Each number is 128 + 24 x the weight over its row's rms, rounded and kept within 0 to 255. Layers, rows and columns count from 0. The size above them is the row's rms in percent of the matrix's.

# layer 12 MLP up, 1152x224, rms 0.0465, rows 794-821, columns 0-55
size [ 99  99  99  94  92 103 103  96  97  95  95  95  94  98 101  97  97 100 102  94 103  97 106 106 104 109  98  97]
[[130  93 142 130 138 105 115 115 135  97 108 122 103 142  99 123  75 126 154 122 155  87 186 132  90 129 123 121 109 132  97 124 141 149  94 103 127 110 148 125 113 110 122 136 163 105 167 117 121 129 154 137 159  95 120 180]
 [107 120 153 137 157 118 126 161 175 115 128 100 154 124 137  84 144 129 114 105 114 160 151 108 160 171 140 133 134  78 116 120 127 134 128 122  87 159 132 110 180 153 151  90 115 160 121 175  78 108 191 163 127 168 136 145]
 [ 93  96 153 142 141 115 106 149 138 142 115 113 169 128 131 109 145 123 104  95 125 170  73 148 138 125 138 179 104 150 123  98 156 140 159 135 126 158 160 137 161 130 129  88 105 151 158 127 133 110 104 141 133 158 127 141]
 [104 142 156 138 140 149  94 152 120 117  98 127  92 134 139 144 133 125 143 128  96 153 128 152 111  91 107  81 117 145 155  92 180 114 107 128 116 137 179 102 105 122 144 139 120 119 135 112 111 112 120 149 169 138 126 109]
 [105 109 173 135 114 129 142 127 137 118 105 106 108 132 143 139 143  88 143 134 134 131  95 130 109  96 118 149 141 140 117  91 191 139  62 138 144 146 165 159 106 117 117 129 136 123 138 130 126 130 107  94 161 115 111 154]
 [162 151 126 122 123 120 183 133 143 146 123 102 114 106 149 120 159 119 194 113 148 133 131 110 128 150  96 128 135 152 115 160 149 120 165 162 123  99 107 123 126 162 138 110 137 142 106 138 152  97 109 156 104 145 119 180]
 [144 136 112 160  76 104 148 113 103 120 135 124 102 111 134  90  87 158 157 114 115 115 114  99 121 151 116 120  71 140  96 154 104 111  88 130 113 125 122 140 145 125 136 127 139 162 154 109 166 158 115 176 139 136  82 118]
 [130 119 145 109 124 128 119 145 121 147 141 142 147 119 107 109 167  93 129 104  93 155 149 148 169 124 153 132 121  89 114 125 156 134 154  73 128 124 147 127 132 101 104  98 158 153 119 131  79 122 139 142 140 128 116 127]
 [147 125 100 144 121 107 126 176 152 119 117 155 120 143 146 147 108 145 133 137 139 142 110 141 112 153 148 150  96 107 159  65 102 138 150 110 124 139 138 108 140 132 126 131  80 168 192 134 153 103 103 137 156 109 172 133]
 [164 131 119 134  74 124  86 107 156 119  98 110 135 145 146 126 121 128 150 124 127  77 127 122 126 118 144 102  91 143 106 145 124 111 131  72  94 150 148 126 123 126 156 137 135 114 151  69 125  87 140 110 106 136 142 159]
 [129 137 138 149 130 141 111 122 125 137 160 139 143 120  98  80 151 114 152 102 168 139 128 132 157 160 166 109 131 115 136 112 167 141  89 182 124  89 104 129 110 118  56 166 107 102 139 105 113 155 107 146 123 147 177 133]
 [117 118 174 129 129 100 126 102 120 151 134 131 118  86 176 141 150 120 121 101 141 135 101 125 132 135 134 126 120 161  84  78 137 103 137  91 141  96 130 125 100  95 133 101 117  80 107 119 170 132 117 121 116 145  86 158]
 [137 140 137  78 190 145 107 159 129 167 145 168 107 122 149 159 138 129 108  92 154  92  91 119 138 178 149 174 191 166 157 130 133 143 101  75 154 140 137 157 100 137 161 121 129 140 130 148 169  81 135 123 114 110 173 140]
 [165  93 156  94 152 104 149 114  82 145  92 169 125 146 134 149 174 161 138 153 148 126 113  85  97 146 127 127 141  89  67 169 142 159 129 126 121 142 125 124 133  97 131 143 131 134 107 128 132 153  92  93  84 139 149 138]
 [107 112 122  90 112 103 105 148 153 118 169 142 135 144 136 110 121 137 123 118  72 181 133 150 126  87 141 150 152 127  96 128 139 139 118 186 129 135 138 105 132 147 188 130 160 131 156 103 156 144  97 146 119 123 165 120]
 [101 120 150 113 140 146  80 157 125 112 143 143 124 160  95 133 124 114 166 183 128 150 119 165  93 110 149 104 141 122 159 150 117 141 122 150 119 145 137 126 152 125  97 120 111 106 156 141 106 126 138 134 106 204 143  87]
 [182 154 154  99 101 155 119 150 126 137 137 160 159 115 142 117 118 138 192 132 130 130 130 141 117 124 116 179 154 127 116 131 184 125  93 131 155 120 160 105 168 126 146 108 134 134 112  94 123 140 120 151 107 128 191 138]
 [139  92 151 138 109  87 106 132 143 110 148 147 117 125 109 143 118  84 141 117 126 150 122  88 109  95 131 114  91 113 115  99 114 140 119 116 107 133 162  76 126 151  84 141  96 144 149 118 113 122 111 144 162 159 118 115]
 [109 153 150 141 139 163 116 119 120 143  83 146 133 109 147 138 146 159 127 140 150 111  96 103 121  88 166 121 113 116 139 165 114 119 126 114 123 107 133 127 123  78 148 131 147 126 129 116 117 131 105 169 123 159  98 142]
 [128 129 127 159 156 165 151 157 145  90 119 149 131 154 132 162 167 161 129 193  78 142 130 104 151 114 138 117  92 146 101 115 117  86 127 143 131 140 122 134 158 102 108 142 130 102 133  73  97 118 132 104  92  89 168 108]
 [155 110 114 141 119 158 144 101 132 122 132 150  84 135 153 130 140 130 152 170 154  97  96 151 187 155 125 140 125 107 143  91 131 166 145 178 107 129 156 128 134 118  86 114 141 127 115 141 146 169 125 143 166  85 149 131]
 [103 175 118 118 132 123 143 125 123 134 131 183 150 130 114 122 137 135 126  74 114 107 120 112 138 131 145 127 147 133 132 163 148 136 149 141 144 115 135 135 154 133 155 139 136 167  89 124 160 131 138 108 115 119 181 126]
 [118 115 131  95 104 135 137 114 137 147 136 153 136 106 120 157 120  73 102 101 121 117  94 113 137 127 158 190 132 122 127 146 187 139 134 167 123 145 129 203 124 144  99 110 156 119 143 108 149 155 161 125 184 130 119 167]
 [113 138  97 153 151 149 104 132 133 142 114 169  98 149  84 135  83 135  90 140  85  89  85 112 160 151  93 125 127 157 137  79  98 121 124 118 130 155 129 122 128 100 141 106 111 148 135 114 126 124 100 147 147 132 115 160]
 [108 139 158 119 187 125  99 129 105 121 120 108 115 150 140 119  92 102 125 108 115 103 112 165 110 136  99  99 177 145 163 141 166 148 167  88 104 115 113  99 107 102 110  92 176 174 152 148 133  91 179 158 146 107 132 159]
 [154 151 126 120 160  96  95 108 157 126 138 159  98 158 150 138 169 110 153 141 154 120 144  88 150 116  81 147 155 158 131 117 155 141 143 138 108 137 138 137  84 190 120 134 106 132 144 138 125 132 120 153 133 119 157 119]
 [183 155 118 119 133 161 157 127 146 153 129 114 138 146 138  79 101 112 148 101 139 131 119 110 133 121 135 111 144 133 135 104 117 157 113 130  90 156 123 151 124 144 131  86 116 136 155 122 136 147 150 142 112 173 159 133]
 [129 128 108 149 169 121 158 113 133 135 136 129 142 119 132 134 149 169 109 149 143 151 119 147 180 185 146 145 129 146 106 168 104 160 161 149 123 151 147 164 144 122 145  84 126 160  96  91 146 126 119 102 135 157  84 125]]
# layer 12 MLP down (transposed), 1152x224, rms 0.0466, rows 794-821, columns 0-55
size [ 93  97 102  97  93 105 103 102 100  97 101  94  93  99  98  96 100  96 102  89 104  95 107  99  99 108 100 104]
[[121 110  82 128 127 133 157 136 154 117 129 121 142 133 191 160 174 172 102 137 105 136 128 168 131 135 120 107 132 119 130 101 190 106 113 147 115 117 130 136 110 129 103  93  74 122  69 156 106 152 158  89 125 136 135 108]
 [ 97 104 126 153 105 162 106 154 158 137  81 113 110 145  96 116 147 143 128 117 129 153 106 117 148 103 146 127 146 150 144 147 122 162  98 134 139 145 162 130 100 130 133 126 152  99 108 136 144 132 127  62 163  94 138  85]
 [129 140 135 135 139 157  92  99  90 195 150 152 166 114 129 111 144 189 139 138 136 110 141 103 112 127 130 121 155  81 135 140 125 127 139 125 121 122 114 106 120 170  91 140 148  81 133 169  97 141 145 148 157  88 153 105]
 [151 164 128 121 136 101 139 114 108 127 119 135 141 104 108 123 120 142 137  86 140 104  99 102 115 175 123 120 152 108 156 112 128 102  84  93 138 138 141 136 105 111 113  83 104 112 119  94  81 135 115  81  91 101 123 117]
 [119 144  84 145 142 141 102 129 130 134 154 108 115 201 107 133 137 137 112 137 130 141 174 140 127 115 113  89 153 115 161 158  78 123 203 126 125 112 129 126 131 104 159 134 152 114  95  97 151 114 145 107 106 158 106 127]
 [126 116  92 138 119  71 128 108  95 118 141 187 151 101  96 131  90 127 154  89 158 127 123  99 120 139 146 106 112 119 155 101 113 137 117 128 122 130 128 137 102 154 127  78  87 120 142 152 133 132 131 125 114 154 147 108]
 [ 93 118 134 101 135 141 124 151 124 100 134 102 185 129 148 133 141 135  99 158 103  86 109 136 144  86 130 135 155  96 170 128 125 121 139  99 152 165 116 152  94 127 117 111 122 149 123 122 103 131 148  98 129 138 123 126]
 [ 93 144 123 143 106 151  75 104 138 135  90 139 156 107 118 131  83 150 110 162 142 134  74 140 151 154 164 105 128 135 152 131 140 113 188 146  85 129 161 145  93 149 113 143 167 138 125 120 144 114 107 128 108 107 138 125]
 [165 158  94 114 156 123  95  89 132 123 157 162 128 104 144 130 168 121 136 121 122 172 111 134 141 140 137 145 173 120 108 171 148 117 136 126 114 128  99 101 123 124 114 116 104 130 125  95 129 158 191 130 138 187  93 104]
 [125 126 121 113 151  90 171 137 160 140 105  88 152 106 125 134 123 129  95 148 150 126 128 153 150 159 148  90 118  67  95 136 130 115 110 131 167 144 115 171 134 152 124 146 134 141 130 166 150 107 129 156 164 112 201 122]
 [110 166 147 163 140 158 122 121 137 160 121 156 108 106 111 100 103 154 138 145 125 104 113 128  85 145 124 125 176 117 141 167  81 111 161  92  97 100  97  81 141 153 130 118 123 132 130 113 121 119 160 106 102 145 118  99]
 [134  94  88 173 113 121 109 125 141 105 120 128 125 112 114 132 110  90 118 136  78 146 131  93 145  87 136 117 183 104 105 148 140 136 135  89 126 159 109 146 113 162 124 120 129 111  88 141 130 124  97 129 129 159 120 137]
 [132 149  98 128 123 131 164 136  99  98  90 139 123 160 138  91 163 157 127 135 122  99 128 132 106  85  91  97 142 117 119  88 100 130 134  62 133 170 129  95 142  70 162 147 127 114 168 130 144 144 127 172 129 100 153 158]
 [ 97 125 110 117 125 122 103 136 165 128 141  97 125 114 124 130 159  68 168 115  86 116 149 166 134 135 105 159 188 146 158 131 107 101 146 147 169 126  98 146 161 141 110 159 174 140 133 145 172 129 142 127 146  48 137 127]
 [144 157 116 125 132 165 121 124 175 135 154 143 109  90 119 146 180 108 164 145 121 142 109 118 152 149 137 136  71 100 142 131 127 141 106 154 143 140  81 157 127 137 167  90 119 138 122 110 143 129  95 122 138 144 118 122]
 [167 129 118 141 110 127 154 152 142 142  89  90 111 134  95 169 140 105 179 133 108 125 114  94 135  93 129 125 103 126 119 134 145  89 132 146 120  95 114 122 109 148 118 140  94 157 107 114 141  73 120 125 133 117 156 157]
 [128 122 104 160 148 163 158 131 140 120  95  98 110 125 119 125 128 119  89 137 139 117 132 118 114 130 121 135 133 141 120 121 111 112 161 156 154 134 107  96 130 126 144 125 135 115 146 117 110 115 112 101 157 120 129 107]
 [138 139 158 127 106 112 162 138 124 126 162 119  90 123 166 117 120  99  99 153 130 109 117 150 147 138 122 128 125 113 113 139 127 162 168 132 144 120 111 119 102 155 165 102 136 119 124 102  70 145 123 100 133  93 176 120]
 [154 114 119 126 104 118 153 125 165 164 132 163 114  98 180 129 109 100 119 158 133 163 163 148 142 140 115  93 121 147  94 128 106 155 122 127 170 147 150 145 150 157 122 157 103 128 176 156 108 142 164 127 127 151 115 147]
 [101 129 154 116  82 169 167 126 136 160 111 116 147 133 136 157 128 151 112 101 140 119 120 144 105 105 160 150 137  91 133 130 108 154 115 105 137 124 129 139 110 109 137 165  89 102 104 132 121 112 102 158 123 159 129 137]
 [107 165 118 142 117 162  76 102 152 135 117 187 167 115 110 119 122 157  92 121 144  86 175 146 148 112 109 123 111 116  82 150 132 136 131 151 120 162 127 103 132 150  99  93 143 135 126 112  95 121 116 159 157 136 101 129]
 [160  93 138 103 157 130 129 147 126 189 119 117  97 166 109 120 120  96 136 159 132 129 132 142  94 109 151 117 134 141 124  90  85 129  99 118 110 142 122 135 138 121 128 115 127 127 156 120 122 122 140 138 147 101  85 161]
 [135 106 127  88 124 110 128 147 123 161 148  68 129 138 135 157 139 137 116 131 135 119 138 125 146 115 146 121  75 165  92 116  80 159 122 118 111 157 146 176 125 137 111 149 124 153 130  97 115 124 160  83 129 145 134 180]
 [165  77 130 143 147  81 132 135 142 132 148  84 131 136 160 157 138 136 138  89 140 160 140 104  96 118 150 136 102 147 129 146 155 182 124 136 140 146 128 142 107 122  55 134  97 117 129 146 136 153 111 100 118 121 173 157]
 [ 65  98 126 137 137 125 156 108 126  73 141 127 135 138 119 168  97 112 119 114 155  91 176 146 155 158 134 145 179 135 155 134 145 187 134 122  92 167  81 134  80 122 144 138  63 141 156 102 150 131 120 156 109  96 173 142]
 [139 116 124 135 136 114 123 102 103 149 159 135 126 119 129 150 124 108 141 129 131 111 205  91 150 128 109  70 130 112 136  98 140 116 134 163 147 125  74 122 156 125 123 108 110 154 165 179 110 140 133 124 112 131 127 174]
 [119  90 144  94 169 124 106 106 191 103 206  95 110 109 107 134 127  99 156 137 148 133 100 131 124 122 120 154 128  96 108 165 118  93  94 158 178 130 119 134 128 126 166 150 146 130 104 139 130 144 103 149 144 137 127 123]
 [ 96 139 190 146 127 123 129 127 168 132 118 129 133 127 116 123  66 106 136 127 132 101 162 152 118 103 124  95 141 125 145 105 159 122  91 113 133 111 140 146 149 152 162  74 112 146 135 148 118 172  91 140 147 131 132  93]]